From a checkpoint of a small transformer trained on Wikipedia.
Training: a variant of Muon for these matrices, 6539 steps.
Each number is 128 + 32 x the weight over its row's rms, rounded and kept within 0 to 255. Layers, rows and columns count from 0. The size above them is the row's rms in percent of the matrix's.

# layer 6 MLP up, 256x64, rms 0.0767, rows 79-131, columns 0-63
size [ 49 114  66 114  90  93  86  96 142 102 112 132 100  89 114 105  98 103  66  81  87  94 107 121 105 102  77  86 100 104 134  89  97  90  75  70 138 114  92  80  88 103  94  92  90  94 115  85 129 112  83 114  95]
[[ 71 154 124 109 163 123 160 153 200 118 134 109 105 135 116 103  99 135 207 152 149 145 151 145 126 121  93 106 138 105 182  95  67  73 148 102 188 117  87 105 176 146 163 133 153 154 168 103  92 128 195 133 147 148 103 126  97 112 182 124 166 102  98 114]
 [116 182 148 109 142 130 127  90 119 173 144 105 117 141 105 151 140 109  91 102  96  86 148 119 169 165  97 194 107 138 130 113  99 230 140 143  74  86 119 137 150 109 160  94 143 169 118  59 127  68 119 116 122 112 131 187 109 160 152  92  85 161 141 106]
 [132 163 142 157 132 152 141 155 120  97 171 111 104  98 138 179 168  96 130 123  65 102 119 124  95 106 108 157 106 191 107 114  64 149  71  99 164 151 138  71 194 144 192 189 131  94 140 175 160 112  95 100 150 108 118 161 103 155 131 155 148 163 118 129]
 [ 81 170 174  97  92  94 144 142 127 157 115 138  62  90 176 170 155 114  77 158 169  89 113 151 109 139 143 146 108  71 147 130 148 153 147 101 205  86 143 127 139 120 122 194 109 160 116 134 155  76 141 108  85 133 160 131 147 104  71 131  94 179 123 132]
 [ 90 115 114 100 131 118 189 125 107 132 185  99 111 136 117 103  95 139 144  88 125 127 132  58 167 122 115 102 124 164  54 171  99  99  89 144 143 133 170 187 153  92 151 113 110  90 171  87 182 165 143 126 152  80 131  85 168  88 115 147 190 128 106 140]
 [170 115 135 129 145 186  63 135 121  96  84 112 134 144 152 194 155 113 111  68 146 157 150 119 111 159  96 131 161 176  56 187  70 189  85 158 104 139 110 119 154  99 123 114 116 129 124 101 137  75 118 148 122 139  84 137 141 129  93 142  98 194 112 117]
 [149 155 138 146 164 156 139 153 146 121 117 101 128 170  67 125 117 151 162 131 105 108 208 158 126  92 130 154 142 129  85 133 181  94 165 163 176 104 187 148  77 133  59 108 141 171 113  74 133 156  93 148 134 121 102  97  45 146 124 103  94 110 111 114]
 [ 81 110 178 166 114 142 130 123 102 197 194 113 118 154 137  96 123 133 162 119 113 115 119 149 101  71 101 152  91 127 137 138 110 107  96 152 157 175 118 148 102  95 143 104 151 133 123 147 129 208  58  97  72 116 197  91 115 130  82 123 104 183 144 149]
 [ 98 123  92 118 146 130 134 127 157 135 125 124  98 118  95 121 116  56 184 186 127 127 113 169  94 128 100 162 107 149  93  86 186 100 140 103 156 170 119 157 180  68 123 109 166 103 126 164 103  90 169 167 140 130 173  96 119 159 173 132 202 158 118  77]
 [143 194 148 114 119 167 144 119 104 103 126 155  81 143 172 123 140 134 201 110 102 108 148 157  80 115 111 135 121 149 172 132  80 117 158  93 143 159 193  60 167 168 108 121  80  99  93  68 116  85 175 163 117 107 101 127 114 105 127 125  64 115 115 157]
 [129 148 103 121 112  99 151 172 125 177 146 147 117 104 114 105 120  98 135 152 126 127 109 198 110  81 137 187 122 193  85 173 117 191  77 158 160  79 188  79 123 187  89 128 149 101 138  85 123 180 125 147 143 122 138  97 112 146 110  75 146 116  95 100]
 [ 73 146 132 156 147 108  85  72 189 128 204 130 158 161 164 108 148 175 144 151 180 131 137 162 158 102  85 118 143 122 124 125 106  88 196  81 166 148 142 176 133 111  99 106  89  66 123 163  84 110 159  92  77 144 140 121 112 128 122 105 112 114 141  99]
 [147 153 118 177 126 114 124 139 116 125 159  96 114 201 170 136  68 141 131 117 141 104 117 137  51 132 104 178 125  63 129 160  93 124 132 154 159 113 108 144  95 114 185 116 164 139 111  92 158 143 184 164  77 105 145 163 174 156 133 133 134  43  98 108]
 [ 80 150 177  94 119 130 175 118 130  93 183  96 154 132 122 120 101 136 133  70  99 114 188 117 173 105  86 141 100 159  80 162 144  85  54 161 134 106 137 173  93 129 156 147 187 142 125 139 121 103  96 151 174 159 121 106 134 166 184 130 116 181  96 116]
 [176 178 163  88 122 156 158 133 115 139 156 150  93 125  78  67 113  59 165 104 118  99 190 124 158 141 104 153  96  78 175 135 107 149 153 108 152 162 120 167  97 128 172 109 128 136 129 140 124  84 144 142  47 135  92 167 183 118 117  88 103 147  96 118]
 [106 169 127 128 177 137 160 109 141  98 127 194 161  99 103 186 131 210 145 111  56 119 116 146 115 147 168  91  77 134 122 186 156 141 112 127 127  74 187 146 104 111 179 102 138 143 128  95 150 111 140 140 146 156  98 128 115  79  87 115  76 109 139  91]
 [132 121 167 156 145 114  67 117 120 142 143 133 133 101 137 183  89  81 189  88  83  95 143 143 145 114 182 173 180 187  96 118 124 116 121 157 118 120 170 120  98 127 170 136  69 138 159 179 180 130 160 176 134 130 116 140 145 149 152  90 108  85  63 106]
 [118  92 124 146 171  89 112 184 122 140 147 101 124 107 126 123 113 101 133 117 142  74 133 112 174  76 120 131 123 107 109 148  83 118 148 111 169 126 111  96 193 186 187 148 210 159 130  95  75  79 168 113  85 110 169 108  94 189 144 113 133 140 106 162]
 [ 77  78 122 132 168 137  57 131 138  58 128 111 116 127 147  80 105  94  79 103 160 140 138 153 102 128  61  85 127  86 120 153 156 163 112 181 126 101 132 148 164 165 139 133 147 132 140  84 131 103 193 164 148 134 129 159  77 183 150 105 107 151 166  90]
 [119 117 149 163 120 120 110  63 220 194 175 109 181 129  92  84 101 115 187 102  82 167 143 150 141 154  91 102 127 145 126  95 150 149 111 178  86 175 105 114 176 104  91 100 130 134 100 147 128 129  97  98 126  94 164 127 142 140 140  81 115 107 161 151]
 [140 166 174 164 110 113  92 107 119 141 140 136  88 132 143 144  85 111 139 154 141 195 179 124  73 149  75 141 151 189 134  62 131 144  94 190 136 188  87 101  93  47 108 169 148 133 114 116 149 114 141 114 109 146 169 157 106  77 107 111 111 133 111 127]
 [126 121 103 152  67  64  96 187 161 129 112 152 171  96 170 150 143 113 143 164 129 189 110 177 112 114 164 146  81 101 140 138 106 109 149  89 137 183  95 108 112 102  95 168 157 119  75  97  91 108  78 140 115 150 141 167 132 127 142 188 106 173  82 146]
 [ 74 125 117 104 147 154 131  95 111  73 175 125 150 131 127 136 160 207 163  90  79 105 158  97 141  80  90 117  56 129  83 146 176 124 112 152 153  93 144 144 138  94 154 144 131 125 178 140 126 143 126 106 149 178 190  74 155 147  76 163 137 123 102 155]
 [ 90 110 112 104 155 136 130 172 111 110 109 170  96 100 136 131 131  81 157 146 156 175 102 170  89 159 103  93 144 138  99 113 242  97 109  59 155 115 137 128 147 109 128 130 107 138 124  88 178 143 108 176 123 181 168  79 118 137 183 103 143 112 119  90]
 [124 157 148 127  89 102  46 177 142  77  63 122 131 106 146 110 165 166 118 218 106 136 118 172 101 124 132 139 130  71 135 107 119 164 110 128 108 129 113 164 140 147 119 150  89  76 122  83 144 145 172 146 187 170 100  98  93 164  76 113 107 134 133 128]
 [155 159 131 117 158  99 175 136  77  64 193 174 141 137 118 136 156 161 133 104  83 161 137 118 141 148 112 115 153 125  88 204  85 132 161 144 164 138 167 112 103 116 100 199 129 100 149 124 103 143 173 139  87  86 149  81 155  76  80 149 131 110 100  99]
 [111 152 102  95 175 104 178 179 100 106 162 151 111 120 132 129 141 147 205  96 165 113 124 210 115  62  76 155 124 139 134 108 107  90 127 168 180 138 109 157 107 109 119 161 161 100 122  91  96 126 153 149 123 163  51 129 141 152 139 172 172 137 106 118]
 [122 116 148  76 108 103 155 173  64  89 141 185 126 122 110 156 138 145 163  71  69 130 125 210 139 137 179 135 112 132 121 139 144 117 115 135 137 140 136 122 126  77  82 151  83 114 101 101 123 164 126 145 139 126 138 197 214 104 108 161 167 172 118 151]
 [ 88 107 104 148 105 132  96 132 171 101 173 161  98 175 164  96 152 148 153 100 208 155 150 150 126 118 111 152 182 110 142 113  86 104 151 124 154 176 123 173 113 115 107 144 114 110 129 123  99  82 201 136 168 128 109  95 115 138 170  24 153 121 138 123]
 [ 98 101 158 143 125 132 147  96 166 123 149 166 109 165 160 174  81 179 130 180 160  74 121 125 115 117 117 159  96 110 159 195 138 125 166 160 146 189 123 151 148  98  81 119 111 122  95 103  82 118  72 108 118 151  94 119 191 171 149 106  66  87 105 136]
 [118 119 146  92 111 137 134 138 108 136 131 150 126 102  22  89 128 119 163 106 134 142 121 156 228 114 184 150  98 142  83 143 134 141 168 187 168 173 152 146 131 102  73 116 122 108 169 119  81 154 111 122 108 131 134 157 175  95 113 105 144 180 112  92]
 [144 195 142 136 163 130  67 152 127 104 179 164  98 118 127 125  82 136  88 163 154  76  86 146 182  75  85 172 181 107 147 154 164 190  84 161 103 132 148 158 163  82  83 134  99 154 138 140  99 126  88 114 143 120 111 141 106 110 155 116 106 150  88 111]
 [ 88 199 141 131 160 128 112 188 195 148 160 165 152  76 129  67 147 141  84 119  93 158 100 131 129 166 127 125 157 107 117 138 157 136  77 134  79 156 115 131  93 161 137  88 103 195 128 139 140 107 129 109 125 114 177  54  85 133 128 113 137  88  90  99]
 [121 142 146  96  55 108  68 113 100 112 173  92 118 116 155 106 141 154 157 205 102 114 138 124 161 163 164 134  73 132 138 117 127 147  88 127 102 110 161 196 164 114 162  88 186 114 146 147 170 139  84 133 149  94 132  98 125 163 134 142  99  69  87  81]
 [176 149 153 174 138 140  63 118 123 124 117  69 125  74 109 156 120  96 146  88 106 165 138 181 139 148 115 153 144 132 139  88  87 170 174 105 167 143 167 145 166 134 154  55 112  72 110 140 147 117 159 135  79 196  86 146 123 133 129 112  66 117 126 155]
 [100 129  88 146  68 137 135  10 118 132 142  95 146 193 141 121 201 152 135 145 170  85 125 157  93 135 122 160 117 123 110  81 133 118 120 151 151 139 156 174 144  84  74  97 110 123 163  79 148 111 146 157  76 141 155 167 119 151 149 107 118 142 122 117]
 [ 98 107 100 132  78 141  91  55 178 134 115 129  81 117 153  99 106 133 103 163 104 152 168  93 162  91  87 155 146 192 106 185 131 183 109  98 181 185  96 154 164 105 102 125 153 162 115 138 138 112 107 148 157  80 123 158 141  62 127 111 163 143 137 131]
 [ 77 181 121 160 160  89  88 189 155 156 127 121 174 128 119 200 104 168 151  92  88 129 133 150 116 126 117  82  94 123 103 101 113 134 173 104 152 120 102 122 111  43 175 100  83  77 142 118 159 144 132 102 185 141 116 163 116 159 157 116 108 135  90 146]
 [129 159 137  75 128 112 120  72 149 130 200 105 145 112 180 133 122 186 132 121 128  83 136  84 127 149 184 104 176 133  95 191  50 154 104  93 125 158 110 106 137 139  84 138 122 153 167  94  93 171 117 140 150 100 145 123 123  99 114  82 130 184 180 122]
 [ 66 128 143 192  96  86  42 107 124 149  95 152 165 106 166 177  80 125 137 179  85 172 149  77 148 162 131 121 147 134 152 104 111 114 129 157 132 122  90 127 171 113 161 141 130 149 121 174 104  81 131  79 142 128 150 155 123  66 104 120 118  71 151 109]
 [137 107 107 153 141 163 101 126 141 119 156  89  48 143 204  72 152 110 108 118 184 126 113  82 127  98 121 134 122 104  91 123 109 126 157 112 196  85 160 137 125 110 191 118 125 140 132  54 155 115 205 147 100 184 149 132 142 107 160 155 156 127 119 134]
 [134 133  99 131  89 130  82 145 189  96 146  97 174 116  84 172 146 108 229 188 118  77 166 149 106 173 162 124  94  99 117 118 160 121 118 102 119  90 145 135 127 141 122 132 158 133 134 131  77  61 132 145 182 151  74  86 143 104 125 129 166 137 148 104]
 [112 125 132 160 123 166  71 117 232 197  99  83 113 137 107 104 100 108 131 128 123 140 113 115 140 108 122 150 118 146 138 117  95 217 108 108 145 147 115 124 143  32 127 153 160 126 134 102 123 126 128 129 114  97  83 207  93 152 116 130 100 152 160 122]
 [135  90 193 166  96 109 151 189  90 139 162 124 105 151  64 184  56 110 128 103  86  93 166 116 144 119 116 166 133 159 103 137 132 157 150 153 113  88 178 151 144 107 123 109 106 126 180 105 176 144 160 129 114 129 124  89 106 112 177  76  89 112 136 180]
 [111 143 105 141 159  70 169 117 124 116 131 204 150 138  82 123  99 106  99  83 125 135 179 156 146 129 117 187 133 176 100 177 103 103 146 130  91 108  86 150 148 182 138 156 116 100 145  78 148  94 180 126  93 143 149 149 160 121 132  90 171  62 102  74]
 [132 132 111  93 127 106  94 159 104 168 125 127 176 114 169 143 170 132 133 146 111  98 141 148  95 128 172 145 116  99  66  98 138 166 127  93 150  87 210 107 177 139  70 111 163 131 126  62  82  57 108 150 141 155 113 124 143 136 132 129 115 172 208 133]
 [ 64 164 130 172  92 158 131 142 126 156  85 110  71 117 191 115 111 153 132 137 136 112  73 164 124  97 119 134 138 156 132 150 150 157 147 120  95 104 202  94 106  98 123 147 146 109 164  82 173 110 115 127 102 163 186 128  92 138 146  48  93 169 117 176]
 [144 134 200  96 137 173 152  97 130 123 136  80 153  92  73 123 123 110 190 136 151 116 115 136  74 110  55 119 115  95 157 144 142 139  88 168  82 137  51 114 158 157 140 188 143 142 150 130 193 132 127 136 112 130 139 110  86 129 107 122 122 200 102 149]
 [158 136 157 143 150 146  83 122  97 153 159 166 109 158 153 111 138 107 162 164 129  83 168 118 117 139 111 170 182 140  93 131  88 160 139  63 104 122  93 173  93 179  95  76 116 171 100 144 108 110 148  58  75 150 105 158 156 148 127 174 168 113  66 128]
 [200 113 157 136 123 181  72 178 179 145 115 105 109 113  63  88 135 111 114 136 127  87 164 108 137 117 143 130 178  92 108 148 124 163 116 115 150 174  69 145 147  93 108  80 136 136 135 138 129 182 152 139  94 112 114  97  98 188 130 144 133 174 106  52]
 [ 99 133 146  61 122 114 128  77 180 126 128 114 100 115 130  92 169 228 146 116 208 111  72 135 147 131 124 154  68 118  95 109 105 117 168 124 154 104 121 166 123 139 115 112 161 131 169 116  99 120 113  97 138 163 118 104 118 111 131 133  95 215 105  89]
 [149 165 170  95  99 134 176 149 103 140 151 172  62 121 188 136 153 135 125 173 147 116 107 109 111 107  90  94  69 162  98 141 218 119 115 136 171 189 146 101 142 123 147 139  79 120 119 155  93 151 126  84 136 124 144 129  92  97 125 107 151 194  92 155]
 [122  95 184 131 159 193  77 136 179 150 121 127 126 103 163 137  85 172 150 153 115 147  77 158 138 188 171  88 166 143 156  89 132 168  92  91 151 191 116 114 163 107 117 121  89 126 127  98 121  71  93 176 117 100  77 136  98 107  95 129 172 113 124 126]]
# layer 6 MLP down (transposed), 256x64, rms 0.0629, rows 79-130, columns 0-63
size [ 56 112  63 115  98 100  87  84 167  99 114 105  87 104  99 117 107 107  66  78  88  95  98 121 106  96  73  84 102 104 112  89 103  94  89  67 148 110  98  75  91  97  94  82  82  98 117  83 112 108  89 109]
[[110 130  89 158 102 165 156 130 114 142 110 168 101 157 139 209 146 133  38 127  90 123 111  83 133 154 195 101  76  83 144 141  99 171 127  73 157 136 148 132  80 136 128 176 150 116 149 159 163 164  68 100 132 139 140 106 126 116 107 118  66 126 137 140]
 [116 140 140 154 156 183 111 122 171 107 141 162  80 152 136 154 118 122 125 228 145  83  91  97 119 110 126  99  87 110 168 133 128  83 170 101 164  90 117 150 155 127 118 144 160 158 105 137  94 137  36 156  92 155 147 122 132  79 191 111 145 111 118  88]
 [126  80 157 113 140 103  97 119 159 154 122 139 125 165 164  83  91 171  66 117 146 158 181 117 144  75  62 161 143 125  91 189  95 111 100 116 113 112 124 207 104 119 202  98  95 124 123  98 118 130 102 181 141 107 154 108 112 130 141 184 114 157 116 153]
 [174 161  99 122 175 135 140 170 178 153 169 140 141 129 117 121 132 111 144  78 130 116  89  88 173 151 138 118 122 154 110  89 127  76 100  96  79 141 158 104 144 109 181  53  75 107  98 124 119 143  99 122 130 146 149  96  72 184 190 178 168 139 122  96]
 [127 149 124 190 161 102 112 136 161 146  90 123 123 158  82 150 135 108 173 148 107 126 172 176 139 160 100 103 144  99 197  84 159 165 103  90  74 108 147 164 175 134 105  86  84 132  83  53 128 112 123 127 138 106 119 165 108 142  96 174  86  91 166 155]
 [ 62 112 106 134 148 102 168  89 149 136 149 156 105 102 141 132  97  81 115 191 155  62 143 161 114  94 162 118  95 143  44  78 203  85 115 124 148 138 101 161 133 186 142 148 110 142 145 152 183 154 135 125 135 112 145  96 162 127 136 136 158 125  74 124]
 [126 139 119 133 105 140  95  94 145 173 144 149 126 144 130 100 171 142 151 120 141 158 160  96 132  89 145 160  90 103 117 183 111 136 181 177 141  88  84  90 163  72 174 115 195 155 125 138 135 135  81  97 114  72  23 123 127 159 139 149 131  78 145 123]
 [138 152 136  92 176 128 111 131 113  99 140 202 133 132 147  74 178 105 127  62 137 146 114  73 117 141 154 157 103 125  95 125 119 134  95 135 158 160 116 167 128  88 137 150 114  78 137  99  46 108 168 217 110 132 169  95 116 169 117 103 121 184 118 115]
 [ 85 122 123 119 118 105 141  82  98 170 103 181  81 131 160 135  82 152 154 187  84 114 137 135 140 128 170 123 113 170  94  77 123 110 107  73 135 123 112 151 139 106 223 134 153 139 107 144 130 116 159 116  86 150 181 117 138 109 125  90 215 121  83 154]
 [160  85 124  80  90  55 171 138 104 137 116 123 116 147 142 177 107 161 106 140 160  98 135 187 105  67 146 127  98 113 155 202  61  83  78 129 136 134  85 123 126 114 136 166 113 144  92 120 140 140 186 120 205 119 150 151 150 137 128 123 136 103 122 167]
 [130  92  99 179 106 164 120 127 143 132 122 134 138 131 115  43  76 191 110 114 188 132 108 135 179 201 104 126 193 138 151 165 165 151 157 139 108  95 124 158  94  92 130 136 111 166 109  90  85 165 136 140  94 112 106 104 120 112 109 158  82  74 161 147]
 [167 148 125  84 137 146 161 105 178 109 128 140 178 154 138 145 145 126  75 114  83  50 127 109 209  69 118 133 116  70 129 103 116 104  88 194  82 119 162 158 150 170 103 169  90 136 152 165 157  94 102  94 149 133 127 147 151 108  88 125 120 110 131 107]
 [176 157 205 149 139 180 125 148  83 135 133 132 139 106  57  61 130 138 128 133 137 101 135 116 146 116  65 105 140 121 139 164 102  84 153 133 124 188 136 162 111 162 116  96 173  69 183 142 129 147 104 134 117 144  73 107 148 125 120 113  61  96 178 117]
 [147 139 129 140 124 116  80  67 140 157 128 117 117 116 149 123  95  52 164 125 134 136 171 127 146 124 111 116  91 114 149 158 187  78 100 104 166  91 145 114 195  83  48 119 116 145 114 106 121 129  86  96 129 143 217 159 122 156 134 162 184 164 132 136]
 [150  67 122 129 112 124 129 154 163  95  96 176 102 139 140 114 103 126 132 122 171 111 193 183 171 160 103  60 109  80 162 174 123 107  99 101 103 162 118 197 139 140 108 100  96 169 136 122  78 119 115  97 159  98 116 175  87 117 144  92 155 194 122 126]
 [131 144 124 125 110 132 118 155 121 115  84 190  73 125 190 117 136 170 180  55 146  95  95 113 124 123 110 153 176 104 139  43 159 151 165 131  99 138 110 137 124 118 140 114 142 151  57 139 120 128  96 152 141 166  69 147  89 163  89 162 180  98 139 152]
 [123 157  86 153  55  82 121 100 192 160 128 108 158 125 133 150  79 156 165 133 145 150 146 157 110 130 128 171 128  63 181  65 131  62 172 146 121 120 131 112 109  96  73 165 117 122 135 116 107 163 148 193 125 102 102 161  99 157 121 181 110 110 127 117]
 [171 176 119 157 124 126 127 125 162 151 107 136 130 114 116 181  77 138 135 150 103 118 141  71 137  92 133 187 147 154 102 145 101 133 158  62 135 137  90 130 175 156  94 161 141 127 100  61  83  72  75  92 158 132 169 183 134  92 128  72 182 119 135 124]
 [124 126 136 129 122 158 161  69 157 154 160 121 146 129 116 183  88 111 172 200 131  81  86  98 117 106  70 107 105 159 139 159 102  60 116 150 119 150 120 130 110 157  68 159 162 111 168 192 104 158 143 127  84 162 130 122 145 135 120 109 132  65  85 176]
 [121 147 119 136 140 153 175 125  88  52 122  95  91 163 161 112 168 167 119  75 148  80 106 148 122  80 158 144 102 155 120 116  84  88 135 113 156 158 117 117 153  64 201 160 120 115 151 130 135 132 169 167  90 161  80 142 158 139 111 196 134  79 121 103]
 [146  96 134  85 173 111 208 122 130  40 132 151 140  88 164  99 151 124  81  94 146 100 110 135 141 129 128  91 154 195 114  99 134 149 125 118 125  90 181  67 176 115 113 159 105  88 115 122 165 160 138 146 147  96  62 113 162 161 134 168 156 144 122 124]
 [134 107 162 168 150 188 176 120 144 125 211  27 158 119 108 132 120 173 146 127 138 109 144  79 136 132 120  98 134 167  97 110 131 131  91 155 124  96 182 120 155 153 146  48  91 121 157 139 152 130 158  88 125  90 156  72 114 139 131  87 141 131 118 105]
 [124 114  84 149 194 109 135 130  91 106  95 115 107 115 164 126 131 151 133  66 115 104 145 138 164 140  87 101 104 143 165  87 142 184 125 114 122 141  95 130 101  83 129  96  71 174 107  74 107 140 165 174 153  83 125 201 141 145 134  98 152 197 189 132]
 [131 159 163 135  96  85 111 107 121 147 104  93 174 143 163 131  89 175 110 170  61  95 133 119 128 105 134 179  56 106 120 131  92 203 153 135 193 152 134 118 151  79 139 135 153 130 100 162 145 112 198 110  95 136 165 131 108  77 125 136 106 102  82 159]
 [ 75  81  95 174 152 159  92 133 187 132  92 124 156  82 153  77 163  89 132 103 178 136 145 141  84 150 114 133 167 109 142 211 135 121 174  94 195 112 159 110 142 101 137  61 118  70 118 115 130 133 153 105 117 119 120 159  94 161 114 157 149 112 117 147]
 [131 101 149 164  76  69  65 115 168 133  71 115 120  81 131 124 145 138 138 117 146 127 100 130 139 152 114 100 141 121 138  81 135 193 145  77 162  51 137  84 119 110 179 133 150 139 103 116 180 165 152 170 139  82  83 144 153 168 166 146 123 186 138 152]
 [121 174 130 121 163 175 141  62 133 167 109 101 126  72 166 145 145  79 119 129 102 109 113  98 168 193 221 118 127 117 143 109 124 162 123 101 134  82 112 110 145 168 145  94 172 143 103 107 119 150  86 178 114  98  98 105  56 155 126  95 166 138 132 146]
 [125 178 132 184 145 152 172  51 125 137 119  98  95  96 101  96 136 119 185 148 112 114  73  69  73 126 108 125 139 156  99 183 146 121  94  87 220 122 143 156 156 149 133 152 130 108 173 135 127 139 113 109 129 131 121 145  95 182 107 101 167 133 102  85]
 [173  95 128 117 107 128  94 124 147 150  91  92 162 153 149 146 151 136 162 128 211 187  79 140 137 129  84  71 138 136 161 114  83  80 173  91 149 127 172 116 119 110  75 167 137 160 117  83 139 115 114  94 150 133 126 113  86 180  80 159  71 146 160 148]
 [132 148 140  80  89 128 148 172  97 136 171 144 150 101 129 142 152 120 167  92  94 165 178 123  87 131 101 127 128 128 138 149 144  59  82 149 124 201  87 132 131 147 160 209  99 144  93 123 152  72 139  77 113  73 145 135 146 133 150  84 147  96 158  74]
 [156 109 161 199  77 142 114 138  84 117 136 126 112 145 150 149 118 182  97 186 106 130 136 112 109 131 112  61  69  95 158 143  70 154 127 163 154 184 147  78 169  71 109 167  85 160 139 148 129 178  88 106 140 146  96 110  97 104 108 149 146 123 142  94]
 [110  80 163  68 165 136 201 132 141 156 137 112 139  56 142 108 107 159 120 202 162 121 113 124  82 147 107 130 169 112 140 138 123 135 170 106 187 111 140  81  64 127 134 129 146 112 111 133 134 112 152 101 158 140 158  50 107 100 113 154 166  89 105 171]
 [129 138 131  90 128 189 147  96 120 130 161  88 105 200 137 194 153 138 138 126 151  99 132 204 159  56 103 123  87 120 120  92  85 120 165 135 138  83 153  78  60 130 167 130 125 151 147  85 114 117 127 145  96 145 107  99 141 183 122 130 158 113  85 157]
 [179 126  98 175 135 116 104 136 123  91 116 141 117 137 160 126 133 176 161  63 117 122 156 121 116  63 130 108 109 143 185 122 137 178 178 113 106  52 169  80 103 136 122 115 195 147 152  38  81 126 158 146 120 132 156 158  89 123 120 140 107 100 144 150]
 [145 130 147 106 125  85 205  69 119  77 105 127 117 152 129  96 170 108  88  78 156 147 125 179 154  95 142 122 145 139 120  93 143  46 124 141  61 107 103 140 104 163 146 150 114 111 135 169 129 167  85 111 141 153  77 162 170 153 180 144 166 157 134  97]
 [133 113 150 176 121 150 128 197  94  70 118 173 108  62 130 115 184 121 151  86 151 143 184 141 149  86 110 145 128 173 165 141 114  87 182 170 174  82 139  98 106 110 142 140 108 161 140 146 103 134 144  78 123  87  59 103  88 136 115 127 117 149 163 102]
 [107 159 107 101 105 136 164 122 101  76 164 138  66 168 133 171 152 139 143 147 134 145 103  94  54 127 171 191 100 168 107 109 118  74 159 147 112  72 148 124 155 145  78 159 174  82 126 120 118 113 173 167 103 180  86 124 124 111 178 141 143 100 131  93]
 [107 188 128 131 119  96 127 164 118 127 122 122 103 205  93 111 180 133 125  84 167 130  93 122 102  90 120 171 189 139 129 133 119 147 102 186 127  68 121 140 119  93 105 113  91  49 123 137 200  95 115 170 195 172 161 137 140 120 125 111 112 107 121 144]
 [ 68  83 165 153 136  84 141 105 164 125 116 120 152  87 133 129 140  71  98  96 124 167 128 174 133 126 133 125 116 170  88 127 191 193 121 133 161 120 175 118  81 102 167 137  78 153  59 126 154 109 104 164 111 150 112 178 117  61 165 103 141 136 138 163]
 [180  52  95 114 128 156 109 168 179  88 169 175 107 137 147 130 135 207  88  97 178  88  83 116 134 106 117 103 132 142 162 149  93 129 113 132 162 171 104 137 136 100 133 163 109 109  93 174 148 143  50 160 146 139  99 149 162 125  91  93 134 104 105 115]
 [179 110 113 159 120 100 119 185 107  98 130 128 115 111 128  95  87 147 106 120  94 136 194 120 128 144 153  73 137 109  98 182 120 111  65 170 139 180 143 144 105 195  69 166 125 114 125 161  85 163 127 175 177 164 117 122 146  97 137 104  63 120 155  94]
 [107  75 154 135 106  95 195 105  64 133 152 149 101 140 149 108 142  89  86 149 122 163 150 124 148 169 115 126 100 205 106 109  76 205 153 147  92 155 104 175 140 122 114 116 105 137 142 182 140 159  77 103 115 113 138 148 146 145 128  58 177 126  99 113]
 [127  92  96 148 151 112 124 162 126 164 118 153 131 130 110 137 165 108 110 127 119  23  77 152 113  94  96 164 105 121 101 152 132 120  95 177 142 111 153 122 105 139 153 114 144 108 153  91 175 155 156 110  72 183 186  80 145 117 193 122 189 116 144  71]
 [139 141  96  91 169 127  86 117 170 170 133 120 117 220 129  85 163 153  97  73 101 146 118  63 105  86 128 207 165 128  89 114  95 120 140 106 150 128 167 128 181  91 103 122 154 165 115 115 155  71  93 124 133 163 113 106 134 114 154 170 147 100 119 141]
 [140 103  49 144 113 143  60 145 170 168 102  98 142 119 110  97 150 137  97  97 162  88  54 147 174 179 133  94 111  97 159 130 109 145 130  92 156 108 199 157  95  89 172 177 118 151 111 128 125 152 134 208 156  98 116 103 125 118 140 130 138 146 139 131]
 [150 110 201 115 136 158 123 151 140 125 200 135  87 132  86 120 129 156  74  96 112 105 150 163  83 154  75 131 139 153  90 148  90 177 131 186 153 127 120 130  62 133 117 101 122  59 177 140 127 121 151  92 121 163 111 122  93 151  97 106 111 143 121 204]
 [ 83 141 151 144 168 163  95 139 163 122 156 120 108 179 146 116 153  94 101 166 137 121 187 126  87 167 154 124 155 108 161 145 123 174 160 111  71 112 116 105  99 174  79  43  89 103 170 134 125 111 105 138 128 115  82 104  84  95 158 128 121 155  80 192]
 [161 178 126 101 152  74 172 146 100 102 165 136  75 152 124 108 153 153  54  91 118 104 178 125 154  83 173 143 145 145 111 133  82  68 144 158 167 154 175 149 140 105  95 146 102 179 103  87  98 154 106 113 148 150 111 122 157 138 133 128 182  89  74 109]
 [ 76 127 121 130 109 144  96 189 151 133 111 189 136  73  96 160 127 106 119 156 170 109 129 177 193 126 139 119 126 107 101 145  94 108 122  62  90 167 164  81 153 114 157 119 122 105 117 191  83 161 137 111 149 132  83 155 138 105  60 192 137 137 124 102]
 [103 171 115  94 121  96 163 103  78 110 202 131 138  75 118 177 115 152 141 157 114 164  97 167 128 107 143 119 110 121 141 139 170  73 125 105 157 107 146 124 134  99 169 123 171 130 129  25 142  53 137 157 133 140 158  71 140  87 133 148 172 127 153 136]
 [ 96  96 129 108 164 184 148 134 129 111 135 183 127 172 139 115 165  61 157 113 138 111 185 126  87 101 115 135 120 113 111 116 121  70 168 130  68 156 146  78 123 181 124 149 141 126 157 200 189  89 129  78  96 135 164  70 131 116 118 133 121  97 171 110]
 [ 31 130 166 145 124 138  54 117  74 115 103 155 152  76 118  89 123 162 134 168  63 135 140 159 155 128 129 105 128 172  65 148  98 165 136 114 159 129 163 203  96 147  87 126 125 130 153 108 128 186 143 154 134 110 178 145 121 123 124 125 123 109 131 165]]